Each number is 500 + 50 x the weight over the matrix's rms, rounded and kept within 0 to 999. Layers, rows and columns count from 0. Numbers have three digits each.

# layer 5 MLP down (transposed), 896x224, rms 0.0533, rows 13-134, columns 0-55
517506488526454464591502505499511418484477478495619441475549441529493545492540570541517464491456505427613466446415476445481482468515508533518524556465435444553486589579
555506547543409526527477436577546551498556593489500381421482462573409516613523592507488589515496503423559521514441534438487631494529492461528389553395522507488523493557
558495514484533509529536482577469414534449478493446466461512469552493528513501490546436386503361517549536500430483391409543478510600372519583646481529444465431572488517
537533460504601408511503493482511601525395480546483558491482475601550508504462496535456572462517511496557497495575412463493473489551526480379509459438533515516476453552
463506538394548428593571474557517511478525510451603464539432603473608536479449505452538492464468512552451471403484458580588517504428447479529522511542504464484419536499
489474516465489542529582437524473501482540412474476578516463475479590533469549521516514519516552591454434483496500509466489505517546482609479549436464478464525478496504
564502570445531582471459488466589419570514478478449509416586510573489469554457503543384474486497516466459565457503511487434440571487465505489460476485580604513498465571
442543550477469545511475518411378601510559541458468517474531539460524517451596422540565465557520452534514458496562462558573566468502486484524474475528481462571494533535
458442508522527536481412622468489460473518449479534472535595563480461441435476527600506497540505542538528551348426478517380575512441517478615508494470525424560478572494
549534567491569441389545581499523545468451478579538611479549412598415507471466433418513501532485475550524470482498474525538586487585470553515454466524442541475458524487
480505550400465476497588466447553562479495516414499475453561558517549512416520583521548438591401515497550475480572453527491434442488504553535541498524437511520483433460
514506516463541546458532456611428478516437531488484444471521466403529547447514471562513512429558525483563499335449448453499543548533590532469607440591451393484557477480
551568472458562498486482529416544411466414488507497478491514479454476508495517446535476491549486536489511420540468468607550439474447483483514425489449495530536493589589
489457497548467584395450518523467537533526567502529539509419431579512467472470571621404539467544539521488532543525473520520466463498387562623439469479514551414476632502
557517498402442567505484445507427545480531532456540558551472492523506575504460511504621534543504462462483465517511538571534530579550420541463441492446491524434506459472
535437545478514431430493531460489524530450444444413438453458540524561538477475520475459490542567479485524437579558416479383505512498537435614460394490533520486559443424
458475405405526406552432512504562526486462484527368551489495518424589550453527488470506424437511440543431452449461513474534485585457543505524492532581380504460587493555
592506528576506491600462551472555479595540447532500439451469518415451507496509589510532491444542517579511400521463398435573499464405493477434491461578526455558539437464
505488528458481499516490510550546695543558449489485471523443553638500556462469624443488451403518563403527523519559546471456516561531477528525461503456548451465521482487
601554474501537497543476544381516495476545542566449587540552555475417524477561477458552517495483537439497522521338473489486576570492516478469469468551422510556497451451
456356442512442441438447607482511450564491496483495508546496482516463550457518457540461473484464471530483514429473421422517445465506502505526535583526447451531560559474
441483549477551546448526485419524573490463477426490448489396418494545540546539495600510478522472403559494486488510558542483480501504516546524485540453546544497495517533
645528482577486484527432536463491473474580395544569520520504589558598560514424479504519522564483554431449551393493465558492489538432474524536489566481489433559381463535
468634510453469528469491556490449460453503477535558497527562510448443446530451546447537531497477508620560552496492563432539542462553559447448522486441473419492537540527
441501520491571540460565509569487588530379545449475521469463545514490592420529525606479520514478488517449464604449493471422456467478513452457503528504445444477419512433
523596418574465342495547524425564523510497540460462467583467421491463385553501562554422457476503529447511453384550588549445423545399465587469496563586497486482508453506
564388481464596554544365543541463560482527587484375453471550341563448465497538489507565498622573476587472402458584496500474438398548562446519491399453416529457543541366
525515494484458462486474563482586559553472454422439432527473518634601507481438533452484526558476539473466564499486576579445474569439529522454494514467514462603535474504
478485493470496543562510475544566752477469589477527491491520592459451545525501497508461515562599508535496488487455524448514474517506466572472441488599519452432506466483
515544504524520611519512529513391528529571514532473519503493477518517494429457549529559504442433504464452438553440591599480555436425555547590526408654495525558491484508
515459491491506450555483513536491374507579542470417473424517472534582447546526509429573491480560529505419489387536550558451482551560457434445509502532520581543546478462
570557540524529533506580486493463634525522520505463517580453481598386405462505523443489519520467449538498483555520571519421516445362437359448487500361536494516527478524
471474481453480450463466501593459649494431455516481489482430508578464529423442547404492478395433561578555508581457532468463497597573526597465634406582500482462501437421
481486521485448445537468509490556432540518499556440549431438485501482510495404511395602488424573389553460481438473560525469514365445545451451405456423467452481497557507
470592512458510534540512654518473586401554466440537541463492483451522565520517521448542542475489546454455466477553492641537492555527424404498419584586485550508527460550
542395471461447425564405446533536519416544424445536492478517558464481453511415474532406582439527560405559450487405559543513469480536456505527575514454483562460465530518
484537484488459538539540512486487555530470511491571420531438599576551499463537534580506495531504541535553437472538465384486502562507523528510516498540576521472476590431
547503576425586531544495470517487545449544446492581453477399571478537476556414421447475526481464561495462507458505504481414406460604501477490494538500457476620503595514
498504550499470494519471503546344574505431505432515543523508560498379500458552454497472605394479487456486494489521509497480436543454417467509501435556563535513495539494
426545506421578483548527526547524631480622516545509515451490433553508511468451429550445450448432450524426454482439503498544524479499500441527539434468533581414378454620
639481505515538550521457414394515477514477597582493506431521510424559550496455465531510471564578556510471498417377584481499630472471523499442525528466464477488538410515
496450476525477407553435417475507509527510547536482511566520579579459602574533544529464550544521547485385496399519462526475468516597501473473551463520596502515550555460
456521465541472456543431572499462565499425524461520520564501475445520510505488543536460384542525419561530619486457549580459471435531496500365488589615484529433491497507
407548442490512524514534488537501480558462438440546403480461544442513546516437417503517493426540471543636458517413532447523519489495489582580518444554457444510514628450
489429463537435468601489477441490470528597457415470453438505457531561575553535516475420515585434500500378490550486458525584495525447483513463433596543452507534510634477
432575549454483535436472496548514511529488516531398573473473468539507395507537540561548547552585455544439504498453479538501547448364503456524472513525482458457500576510
495456454412573437445506505446398576483468499586489519487539484475503535533514486485492459557451535534522473449518553526496570445489352494495565546477462495469480455589
443473446596588519489611473516417537520377523441494540495559499532548462546509563462487482545533524442480452573473609499528487503526384580551394531521444564520486557438
454488600469577471476501498464494495528587443524501445385502508452578513479535447600528484532483493425514445466456437529459517581492527641511464556497568491555517485484
517451503535591532469387533511448458508516501511473518515504484467471549503517495495406571569499550468417555506508437490397507514478523423489533480553487505458514561535
502428498510475448477520485465567460522430525517358430415530537557499531528548486452437481526500461514517523568587421470523486462479508529531552598530464555589479519428
484462415513456543466520401593530501535499467491461421497485472532460532578523506518523524551487486531537577540481555505444443497520549600536573431424526510501480583499
473610543546508423540458502493494531494507426488514543578552417553489488434570542460527514551480495545560492612607385527473541556475553466503509560489485488455516496611
490495606467566543537490513482494519429476493493511562543513487571551584545581521519500580463518499543632491565520517465493481484568625438481433497435411504585505449499
442501486463523406525504451385501555512551512466562562552552446530542512435499438646387529515474523431465491496479466456516404493501463463481561475460528556487572517625
501440444492463527486483430486558530524527475469499559604518482468406525558493471606461441516508529442505501524576551481523412449435480560573513546430476520484461517582
558473455487481542515544560482493540508527527549565517491523464465415572427420451496580480473569499473494583544501501441461475465495408433445535481542450392554518491522
481453463424422473456523471490537573475505530544478489496501433550532559495501455463541431444473491524531517569489474443558480397537432460538505473452555481553483532492
503484523544511370530555420485490456508530537580474524446568477499497427457549463567472486489480477494490510424451486418483609396570573460461534468553531460476536472502
565457539573493489550444570553524388443469347560563539394497460487532435516467471499413410523504453474627515459364469372492432486452411550613603452473468465463527528493
440527510466515530389511546468485593487394445544505553536528476526483589511505431467458496529455446498603533524473482497519460444539431588555503518359506469500691498493
500414452497540429485470463386449576414533422453599496491489454566441441532521459419522500501520478420464571443471528492495488543449545466491446448506483471579538524500
447468416423381443545425463565485491507492460459462503464429462498529417469531504554498468555532527502502457512414473477492506538511542570467502468408601458526452499447
487400537543597439439573599548536554464505558499505599487509528506429528378456572512434429473460498486498533538527436608601522531486433447574484472511468484513549403500
486559377545471566499467499526508451546562417504533516466541472560480451519444546490547518593523578571350548568586512473432466554458546575518531415550475451539454450465
512456508562588466536404530551516570574561519582406510490461530451470546456492549539456505508497564440535489550477453531546507413507417482484495436491506508541430541574
572504405480449574465412511566505486487547489482591505496393533459482502512471504492473502523501416508593546544439523557501504541530445498491535541565544433421420453565
468514518543510508446490510483457469490479489553471538533496456563377503538475554455585561452572574511622430421468486568402485441575554413501566490503539550498563428481
430497384440530484500491544567481453483598452471477684623567458495494494520499473504454511446515476497450562479513498515517568510470431462489465549553468526384478449574
596438448536429531562568558536506418518503498471435504488536545503568513505507462566451416450498628467510488539428520569446481543451418513547465460538380539503558578490
502566588474444552542540475563571466550376527512492455517473426514558508461489485476473513443563567515412514456458534523488374520525481459504568488506491487440471359525
560431596522684539516565516545528447457512462596568430343517386484491435524428523489583503454556477348472494529540551621472439520416655438567517557407529553499498564563
423530472470479569411432423453507435466427493480460510354488492546535444511488448563516449478572492491523507494476533458432500447651483532490500531475454573462453508385
503464489474524506556476531568513446547452490515436506504494470532452492484420479518514526482548577520503513542497484431534388455423480420538523473519492453445539451551
431555448502447509552410546539542578568426464494444482490455526449558478505478536484429424580583446385570527487511487369529539517531504589520568577496446514488499531455
622419471469508555468553481503513474493469551521505467438488524416485460415506527447531500457559526496546563517440453552511511515391521549508601539426481424572454539627
516488473463575445534489509536647578481446421488511499503491453536511519476588458451598441562447547433623585478487440437497473453558438609480543401495495619449544636497
467511443485496479397545467451506492423491486502464497497569452554470431574437494521529494538412561552453531548554478455465571490490498543531501473425529577532455563516
506492515555534452501539521523521499465520474495534563510451476533476507520510600480527528483501604512493516502402475454464517533478419469473406497486502506520528565592
550511523430466472569475539496446462447493523450594520440595506573537565540505463434503593546416550518387450398475493431481469516396538462480553549554569573483490657467
546472615489486566526578600514502576567532498532376510530432452509457585480415483531501543516497473435416484561566522486477541446460539506491491519510438490441523543453
519498505495429446508527528450571515581491525402451517519519558547474461430422512407547522566436495381361494582492542460480411584472503536499447523457574510423440482494
466540515554500587517500635414497580577508546447489426511518540503531548470519607516469506499480539428472493506537432526589534431538445436481427538451484486561451553412
523423552400482434531481550518500609551523465508463473539442532547551592373530601517490556497457442477544483553566495478497429539519491563548452524494467494537535520452
470548570492505605446508532470522612533488505569598508507438549537551495525430519441447426499506443409464480454531473513516451435488516553493488495493478537538594583526
450535517460462398434477487570548511544481466511492533485451503569489553496402575479518504555567495531475560498479541464580515549528525552552530537588497434547476477496
589543484529475438511502492450509416541431477437525540510540465489457492488473407490569565536467460453482577491341488585481384494390581486521540389568490539557536532480
475401490504567455504478470485524480578553491479545563497532528521457463515425466567502495523475520450508504478393537485552526464589612445486490552463459439509523532498
489454437485623532513513573459438513505451476510503536501457534518463506539463496459512495568528427495384501588486508605428428469429498535448515518535463573521480435398
450474504494472514523465549535507598507484548496490525386538563496493407540476499598539468480440452487533610444560494439505512422563474499453507479507518524543360523491
394442494504557445469511477490517557478493437477535425504460464518454450542523450564453546518403536492549428449571550422496490451472516484405387415497444494528535529467
506555590492589456472523425467518830515497527416503501439511527521444514396449512384584476385517473436510473519515529516490496468489510543492495465513457493575428469482
406521433547484428516373479403462571497492422481422504508547516460457555426549525511490446489499479411507572513515410393503522491487588500468411577497578350518473501489
416482404514385475496563450488502557482435513504518527375485452529519524491480467495428517601508487523423525461464474454494560443454482584499510507505608434504528580586
471503542494587525483519450503448476535615539521552506439423384457498457382543584588511524459571545416382520492394446552463384515506498513556435503502513499543438629539
505547457512517530612470402474474592517460558490490408531530566584467497536470583491462460537512475526467469507463529474420442452492475511498523462488503451572457459551
719454568435478548543502514407509535548451574455499437389527474518482483505489522471558467476511451461501444615404495560522521631510535541514504485513454578491463557524
533546548531544532505422535482386477506434437492456599383538404522553443604514484539517489581510509439643536441518517499520511519489493519534480541523475493494411506528
515431446484526406560542513477506516489436450442442539457468538469640524531428502506570542488541491506453523421475490482572473458513469439450537608492515565497545470523
554429489443677512501498455534535542496476560578484481375461508479505575475391545458541473477501553562539462562560548496403462496471445470405455522575534470387477512579
523550484414515472595376490494554453511454501452459431554439481486431524502505490561490509446520472487569505555500411445501394440552561451520557513440560578483461355510
537474476464547546543458621493470545491547468501537469427415467556583545483416515482485497482607478440537493505591516396507625489535530547577451505647461491384472577494
471518579477498502489517476496628572435457506520452395464452429531503550469540489502481502515599486442533465579529557637504560488461419361455477497547481575508603493589
418563430543534448493559503437535489494479506551469444467400542487435502447527560440506525467502476495591506478513464478504557530533400554529516402443537467467556652486
584576481549565409497458510505387442502501550497541467512466354524503527439559495414567429531483452511497521461501445475442443485515447483472464507541468507521509495544
464548459673543458415488458510420572581484512570567477461549566567482503497549493509567537481512526462498522491506512443500521537470473528431499436381486532518472573535
522503502626494398482495503530458439587473449559533530472460411637507427460531478443490519528422489478504581507512435443444482443525447478493497553382558434471500585494
534461497446534429477466424532474464488539459458484464482536574474502527569457549522434426495628514531510460604546547462404503467594474525432471453450606500508618487586
492481538505471447451506516502537675460449490509525534532490592530569496463538647520462483575479489452464411439591512506498436483572533537459511474429447452579459518547
499534466403527583538396471516486498531451516506493520534472526517629542542506462517449479473487405383460506448489435424487518489468464528412495509515613461460470522486
390521524500480530463545454565522511417507482474430556432483477581471572451538559510516547522583444499538422469477555478579493493554458421551521582460483415544520486553
480566464531406619472501547577449460480473459503547522466479540547613401528485548518507520513544493495498449428415549536545515496527508495550514474550539493568507516541
504441544594493530503485409514585525547580420482554491444490448491455485413443495486514538513537432556461534500462421519499441440492432545539533544501564466446480460458
529508512514499458555527497485509395497501546485589561565538451483474418609539511518626483478492512424426571461530515448519524518533464505452441511452480575454522499426
547486432543532402545472512533460536565450486502512473464534470562514541542495536476536493468490526390496479492492426541390504502465450466491492494623482468527422452528
502491467480450536526569420450564457502495401450450489602462524564520526414488515607494517504508526499624439532455357534554559519459534559610426455576463587511522513492
487539527537475426559545585520543580472632597428536528498491459581495453513488525557493498478488480467455490534552543585483442555491427536524472497541536570596474539475
443509533520521511471530458591538543472479443472489412508532541509458525514585517525533487521502540554535607503434465566453461537545574514528445426450443466484557495387
477514535436524493546559506456532444487446623544504560522506461577476521455429467470524636473478508554493495469537564386458513369542420365565512469488496497476522471494
440575581489504518442443454470478618460479501525539460531536492436506439485420460478506512486551412522538520524479407472524566494470502518486523499536535498530487464493
437520457412498502472471515480472402521416507524479474481554564428538525528464582496522477524477459511442424494470493604492496467495526450490572544556569500558566560618
505364467470567520580497550519518378573460499450447593514491533585538536517561448579468477536536458535529620502466525499468456514403493412440496601507552374508419477535
# layer 5 MLP up, 896x224, rms 0.152, rows 14-135, columns 0-55
548464495482571390581429450460485371403458491534475436458469536457539470560561452557398598601494626445537473514546499513515500482528523515395454370534489466393565508531
502547441526516486480490545586568440569515503542510422464412552510463583548472572478573462475484487483498484383551513434636561405558478471523516443529549461460425462554
539530503490467525520556468561517504546519506517557564476505467542472538506470534449541490566535397474457492470457433470488533543455467483451446489525458503496571519543
587554448414511478485527474541521545429557560526549531477463581595522516460484539532411569482488418453520382518525468565565498543549548547446429567482537497461514549453
481508481521477462417538465539472518490454415599492564548553530511507525480480508514568468429456523469536466477523439493431564456486445593443554566477487535489555457469
541466486532525450425472449466479426469561561415531514473520531496509515479490583443542494443567428594526549518425630613468488403467521497575549570495491556404561558464
512537451536405496503515490459566569424518455442519540512530525505540555487425524545491539564524484520527465465541483484444560468461550532573527524548568509500477493517
525539471650581552445476482564491565559457463582526517451482430568382481555489531545467503502503491451509512477537466487353650536410540497588504511547469453598530458547
469526489551516485469521476470466484511583427515486625458512505495512461577498457590423564589558428420439387450417552554458468472462512522505430591405508504507553478478
574434423508511575521571467434466530553501567466552469570529503391539520597510445416565464491453518468603437537438456466456493531452402461524442576494497529564499512437
459520580527424606473411478507559444545514467518451529566468494509558562390577432568562454554556486567523464562587579460550570491463525448502513428484453512497474512544
511450469538477523531441537444477478424507431473457503552519546492516432470529513475536445479485532488479504488584425570501510450504497530435489454438533486501459464551
534598486570509496362581555533562523429513511618480418505456504480518469490564483449504555470511553569511627601456507541455523457543454403534419511550480558380539478425
440423533601546486512486525504563435522485485545551359448515565509504475486517447522522531508543475550475576472442497483482506495539484543512519477541466424528470464547
504481480447521525436521522460528502542479432421504478545463509472524443459522514438500440526564458533494531515517416544416578558510469515613437487447515423481482463455
565408462621563574506524512529471554526494547509505446545431505555553476442529483443499563600424476606474463397565488565472396448391504407452475585574404540474479515476
556593476529620483567548488570504519522529598478455520453509408545404536539556392441584397477573461494437488441484557467524562441515535561497411436517519539571597476509
520523413470512502463503435497416493397582528423468493501540522495489456510519467440391451396516486482551471551442502494454492468447520487507511514470566501498583480512
498493554495500561489556441570471468536506447467552416515490481528533517501534489467463403512534419580470497493643563558493426531523508491486540497476567486427476480537
401414556582528553514457537590547510569481581473527484538565489504494488565491501463516553623476553494510466510498443434506562518546506564444513489530520425509516454602
633519505520486449582484506518497498498533506577481618493536566523473481479534494467500492462527524452554504484465503451410511439507504453516538447554412423486476510468
498566424467543491498500482490512531522573520509488557497427528510481456455458487470588499556451557461486526432560573566403597589517502547528501450521430492489437436517
490607462431530504454520535451589467490437448504543437474549466482473481578481477526430453552572542500511571462525586455518547588573468491434500467420525399524495495518
555488473461506528394575544521465478495420460472413451441556561542495596545479537474434491484438446459459569443462449491471477620518379472559523509500420596623587550543
488571517575352548371509536561449550509379603400599450534493517423528483486555596459564492637447439549461555559593450563497430558488472489413632522517414457503411434591
444549501447560464475380496543497555494510466482419448570529498450512432463563585577517331547620370604563471548550570522397495527520629458546518467515556524532483449429
533518403511557505474547442475449509511517455484575515456382474494506473460492359439636472538470489550469429430441601497519490514523571554454499464404516473409576540491
454469490577536506589547465476498536501519507473333525524474436386500483543430447529543495511543532493545461540497466526511514559487559513525542571577479492462528495482
530563448492547544495524511493570549424480594561431585468447563528521482454502600536489471577444499539437465527500548678541573456467546509558523435614462335579517481592
483467505514448447494509445480488471550535515342546564462538490528482382510425337556490418436575608460478504522567634492484442494564512574527533421532554534581532506404
475542464496446545531515546462544504564491476516472445529497541517511581547441477478549510434497442504496469520519449502462580478499570505470494494497460502555521564518
568491492493516589513450489483431425440548436424594471468530636570433503479487465453512504427384565532445507529615465561550606467484497449484485549435471530634563490508
510443449595477506469535485479423521510574524450484463439439521416531554610416461471575441494567462497519421435404561522490556482519520404527392448435475467551454544530
585506488607553490435554490446612532523452450516523453649447511494464556632555584485484569480512506411549523492438499387507598527472570483448443426437446508470510414519
344482617445547505449543430567446552542508484522486592559474483519465534399523560536489537494407551488494470415428581503498508470461558425467469487484553501441462545385
519548499579509520486508441416419525542498592508558430509526550464517512481435518499526507475417457486505463560544514455517488402467444604512566484420489507475429548515
607476532512623567505581435616475555544422497542518516489407515522486462498457522484521452523584534506471473509608493496480509546605540547471559580480444475484484467467
461559489512464503455531529489451499469470391464485564522487482474405462551472442428451542512532447493530504464461484520512432570482483412517600470535578488511464504471
419492469413565479512528472509550563509549559475516465585496555512467520509542456440542416540461476485442494505544462479548545625570544482519387478514546530497467531606
569535540561525519520582393483467501560396620612369485458512496501511661503501521485468402503475503497553488468554472468563505458426512564560425473417504466520513386498
556530467512614546505549482414539548449467560488494446432539615475524443430548510531576521569473462438556488449468557492496601584567523431566526471561439618470445483431
467588438523546513471537538514520530454452543471455568514517546442457496471569480458431383540555427543491535512542485514480456499542523515373436551575472522546513496478
527471501621563544472530470568486490517464471419471501453506479528467527532487545446443486512463529546478526539534559478533574543545489520532602421535479431554535493485
405526513583492533467526414436546481455555533488436475387553446494442506547520434431478529556464481514509518551567459589537492492474573485471551541508445536513413460588
465526532417407501498502467442574547477453508535432454492489548520541542500461655427573602565483493530594490451597571472530501516443431527518522428497520435529436417426
422527476580499477457548455419579546566477449516567556495529455512468443484533515501544472468469457520537448449538540443487539486479483479441489515553612488515474421465
446552350590514448581495509487523449502505395398537521552529569530499443515349567552399484363540542511455533525530576478576503490433504475444363502530564570473580552468
498648468524569551470547518492500572504570448525516467560548442503525367483498623526568512566454370412529525521514568571488486472518461450490554575467584506525423478608
507401518497445534447522494471393512545532527507478507498483515398486454553422449467431483548524564501544484450527483454420526536514556462469509448504538494540496530509
509511446489462473456498458474484444609491491481474446516671550588547527473541440485549497499524495356554658536541424463549505538421439498531531497522579527524521479443
481477567473452469467487459531467413549516497475516500404476576537485524494519458509508543551514536539419444582503440435476477512549402531433535521431509446628442449646
442485548441554608445538605506529484467499464475562485467549520470476486531512423413492439458489562485527509540519507524472499548527549517450597537510556485516425499511
488409442506498506445521500505475427579532528485531461517449565476567480515465533493446476566482469462516462387505442510457600418503642581503456621506496474465496461442
415499521549486492450498455481508525441548533528461593482561489485427532473519455558450456546518470480421481474530483444586506494535443494468434507537562442509537369496
541550528497541516548531534444476479502478529458508571519503488356452511524502409450520498505534508530569514530430497498482525540474471527466561469492484542499550543372
576544453590513612504552495523595545563356482457492498456495476498448446509464503449563546462468496429481461451534390520416488491470437370493489491490505423580437473466
500560510425438369504486526434499469491533555510420463512566508457428534478445546459449477481533377461540516616590501531494496555477537456482570521433565568566487402509
523448480484550502447519554507544442525420558496466540490464481526540434553596531489580538390476530502489557465530617515388468440571476499570558477511477467471531503532
525518510649458487543484539652430441635497553531512418466425482557459527650487512428504426556521574477428520488496503404495408515573578591440505363542608522454542378472
483593575464487564489502594477540442496531522427452552489466445560428526459460498559572533418380460441491465438453465577524474510518601591538452456455538500582530512528
437538460473566540476559554409492428479505421486461485562509574482521447549473453501493539560493451500514561508455480464435491496516500442508455438511510465529510557548
609550496567508439589462407568495489456449443501545496569477534530480463575510503369470505519434491520557476470491481525489510557444501508537499490503498450473574579479
483463445514481532478560488425471405430526496446511495587386462467428480451577662469434414516593545482484501483468470457540453590429539486441578430555484485517406527523
477495435509496504542533530469520564461498408510444499524486569472453452469535514473444475517536498525459459474496557566481558483469474557441519510454511502387539491474
477525521512478495585560456542458401506500522403540498503555513393587444497500535508528426545431510517417597534547495613556488529452433520447541539428572496505446538513
490530461534502559425514474567538437488525487517547633482454551492450523433511512474543594511491491535516549540466567507492442533452441529457471550520559388513434454509
485578510487474575406397443451461441543488492425498454507455526477427488475470498507503539521542528508520461557541483520369464569491470486527491430487576592507553372415
554401553531552512516482459577519523512490525562476468541527532548496473505516462394526462424478449467439506479496579473512490441479531494444487499563467440563444496616
557431492472563589456503514471531434565453449457469514606505460597631474479437465551564497461565533484558520513513576489582521529512475533508468442513438494608538450573
478392516541419532517505491545517470460551572573541466506571490565484518503521577578520436530451566518586515521476475462509377602553445395502491490600425316467472423432
460500541495545454550467436483579509488512540498556471433452526542653454483550368553494544433514551454394545562456659667430458618403511515597449473554505397535439536547
567470528567454425529447496519440456477431440613473547495429546559480449474525501544569518485505448456528507501558456445517442504540572489485473485500512508526438511515
500420423489561444374555538570434490491503491515480495483523490453452507500479473462501486568439501457444463469485517434451595627595623509565469520542409558564471405507
515521440473492476425504449496519483499505548546584433509540584388517577454491536469489618553433485451505491560434428540527527522514465498552555538522435523396568543602
526426453503642548471610438498395554515422561507450448517532561470479457503584510466504517465580484449490495572346472552447506489507461424522534481470552444517491502637
539535603548584518497555490537526532444457461366478446561529424497451493493538487485527418454450546503539415471475481575450534532531456490374427426460465533493500520467
504558499486508462457538492493554431507536458549489535529454436590510459480485494485462416607509471585450517521553503529510534467526558485432425494517489542437461445477
565552410512471461453559514480583496496517447510490487471523496443494571561536459521471525481509611529473463460487484452615542490458578495516447578577458510443523548472
468506429556381482526596457440461539406543492463499507539574502480563445512513384454458554535438644439520461437488458494470411528497535513496386500551576523488465481422
400501587534416560486583444511586578492484494509463561535567564419553471479393527434439504418497505462498498428451526536536468468497513540541553490491514506534490461470
529539451479514550580558465521448446475574467479519584518596506491451409412489517504458439477573439495489566464499514507488519505524428497592515564504465481424469480426
541386512580520469540489593579515472533482409542429481527608542560570445596416567551488581447478566568664435550526477525448508564538581512549529535497530390448475486514
513503481464504475511525484521543423535437439536421530514386475527511468397526489446466463540467502552561535540538544459497524465505519561572448579487512533453511522445
446542599460420598465541489457562467465508505527510494563419527483470470571494532533496536428471466476530555455503489586518470554491544532529578423499485490588479439509
423567485505509478472483623452501487488479456411452490572476502455436490504454506551487448520493486464557539522478500532447563505507453494583517529458464492479460503580
511422580520491495533466660468482522590441564446524541466521494514504455449544494571524405498504574473567484450518496518540456536612624558501471593457527327543531516504
498504491482518554474546556492508457521543518545511571486503563520414494584534473503481505546458539519474536441579443411512584574610490583497480523488488416539431475460
442479500487591397389446503498436499438426490580596547489533458616573566482483452497516428535582513451480537534529464483487557456445610588456490471463534511476590466537
573412534433488483509535496577574520493492507488510485489481564474538520519482465559577423418510501503543568432447491498459482553427517524457485512513442500528486433504
323477494475538494546501465471523462498499459474469516473511538462506452533569510552498507491436504540490454407513564475491511549563522531458475483496419444501489494482
481467528526515510494465518457550552510517439489489487616485507493446502557480614511432553616476506535508505544555540480450483486536455514439445465539500475452538430550
345575517546486440465490363617546590472472599515419557544468438588430507580485494492528397534494493498481547536447432479490501515443569429476513528470535383592501432467
504436472575531544503420544483476567404449422451476393546489598477452551534512503486425446532459569521547492505378486547514550555520460590485380506529565520439437486518
524499547549521418479552434598538538610572492594362566522535554547540563614448565562447468481581529551500479480492355492400406560480544520563534527492487485509489456493
517467454541514490537457422502539599481497474515535482543490493444455505473419520541495394568466457540522520563505513472456497488550487496432434524516469456448463442596
516515462482465457502589534443525513500483504485479491520524533527439500410517439467397534496475444501501486522454443549553480549547469490522489442525458499528468471519
516430490418483447483531488543494552539418535533507482524439496499483515496551412468554518454508542506535531486549467486487550619446569584431484541511476502487441403511
561520484571557467508389532492497471396424521534460461506508529506519525492416545528481528496575408518487508497425494469458468480423374471510498485519439404522504427639
437461544461530531553413362632471477431370462494452479546529540506558586424371507537537468408496477595569578466578483513486460420545490452591485434475547379557369505541
485495487492499521560594430547472534399500505490458539428532523525373502487565488493520441505534522490504554550474466534559429572519551514526450388508490597466440432592
478536404465522519463418589503455482483533562511461541603460534439471506466527636453527468512517567418546445425526492589433564544483547552585454497447448539399460498486
412456333511455441460450438490562570359494595413480493480417543588503549550601599498433534411437547566508523484390495657451569548582508425537561554527542465489535456507
464610498507517475472466556575524447542535589474501509522426433551502448513549562516497479479467562610528427508469519408469415489516479385423571431589446612458528508539
513411458500465477472512465535469552391526519485501577466486512567467503491477583456545505395508528569462474447473512522543506478491558454486498465485570497435506472486
482450376519475408436462508530507606456455434483472526459445517473438537528469473541495512407592501533512494582491470504490515439460577447481582531442476555526594469552
490440395574384393463390531537556498495400510545472499523486437529548545508568499550495461477580529579384486519490467505505551469484547444478536517464505455514558468540
509476464570514499451586489530436480542521460499482447567554471578478494450501509519535526537512478455502518539431546493498446383526521508453538560484611502472456513527
487513507423572499512559487514516415532493509395574567544568520539544523455446475484588534467459455522522470535546502514430518547538480523584540497503548440497465474478
503562525581511552464537463531508524507637541481466522471544466587549481540510459435473422451434537502485506482521486473445477451462534461455480552433555520439543479500
485475442513520505483517436487499531502495539490497470512427513470555511462470514484629509468510494466517443534549484546533586472536467434535591521497544517494515534466
504586488468524535504544588449507481469502478526512589546466529485627501530507446413464528525545483541500516437526526541552527483552494508494454496521518485610436543489
492491475603489497467429612458519485434518511563582613548463492499488449511542506509427421525438528591485496533474502512481469471437494566541462527465445482500527523562
524539502513491538468406401451446474455472551526617477538476471562525450445586513528638472526583459501473478492585539426539522496410574523538574456466534503464539500452
540526472496506485534559503481574452506508407496484543419527520420503543500503516450513477529464488515466454494481451538431512513512484539443482511521520507459429522541
498579479533439528565522354525537524455411506564499552466532525501489456561530554500508428485437523448522482524436393546482494462503418431512448433381568427528495462543
581533517472523591568491487478521480389477480565455531429482427417497556400503413487439431516526475457487458485534451413423503570511437448466579523580466465558527562529
566546458531583491469505509383414429532506526456531607520456467544537456490512463510503516503504506515532393509617490493558439432540506494467543532514488503536455556518
476544518525494545534457492406506487496531534495481604515507549435511450488568527514523602454430493482486594493509476481523532498505420453419529457494548546468514464498
497500457496550479457419518507496560523452539534460461474519529518512544498533402529513526557467532496461488447538535511470531486564511447467453553518471560530572529562
491489462459460485421542526524526544484476588627492545537487540510566507519514554494506449514484567492571451424482472559467516498546525504477564409506508512472509494418
565543462575469520488480531476487467627558518540538528507597577632500384448507484535508513527472513484564495415441526435520602361428532470421568499488510616436348466523
468558456610539548468518512550392508514417455511472453477481410469441452532491478464452534489524442617501554490465515611562475585457526565528527555464427526533463463418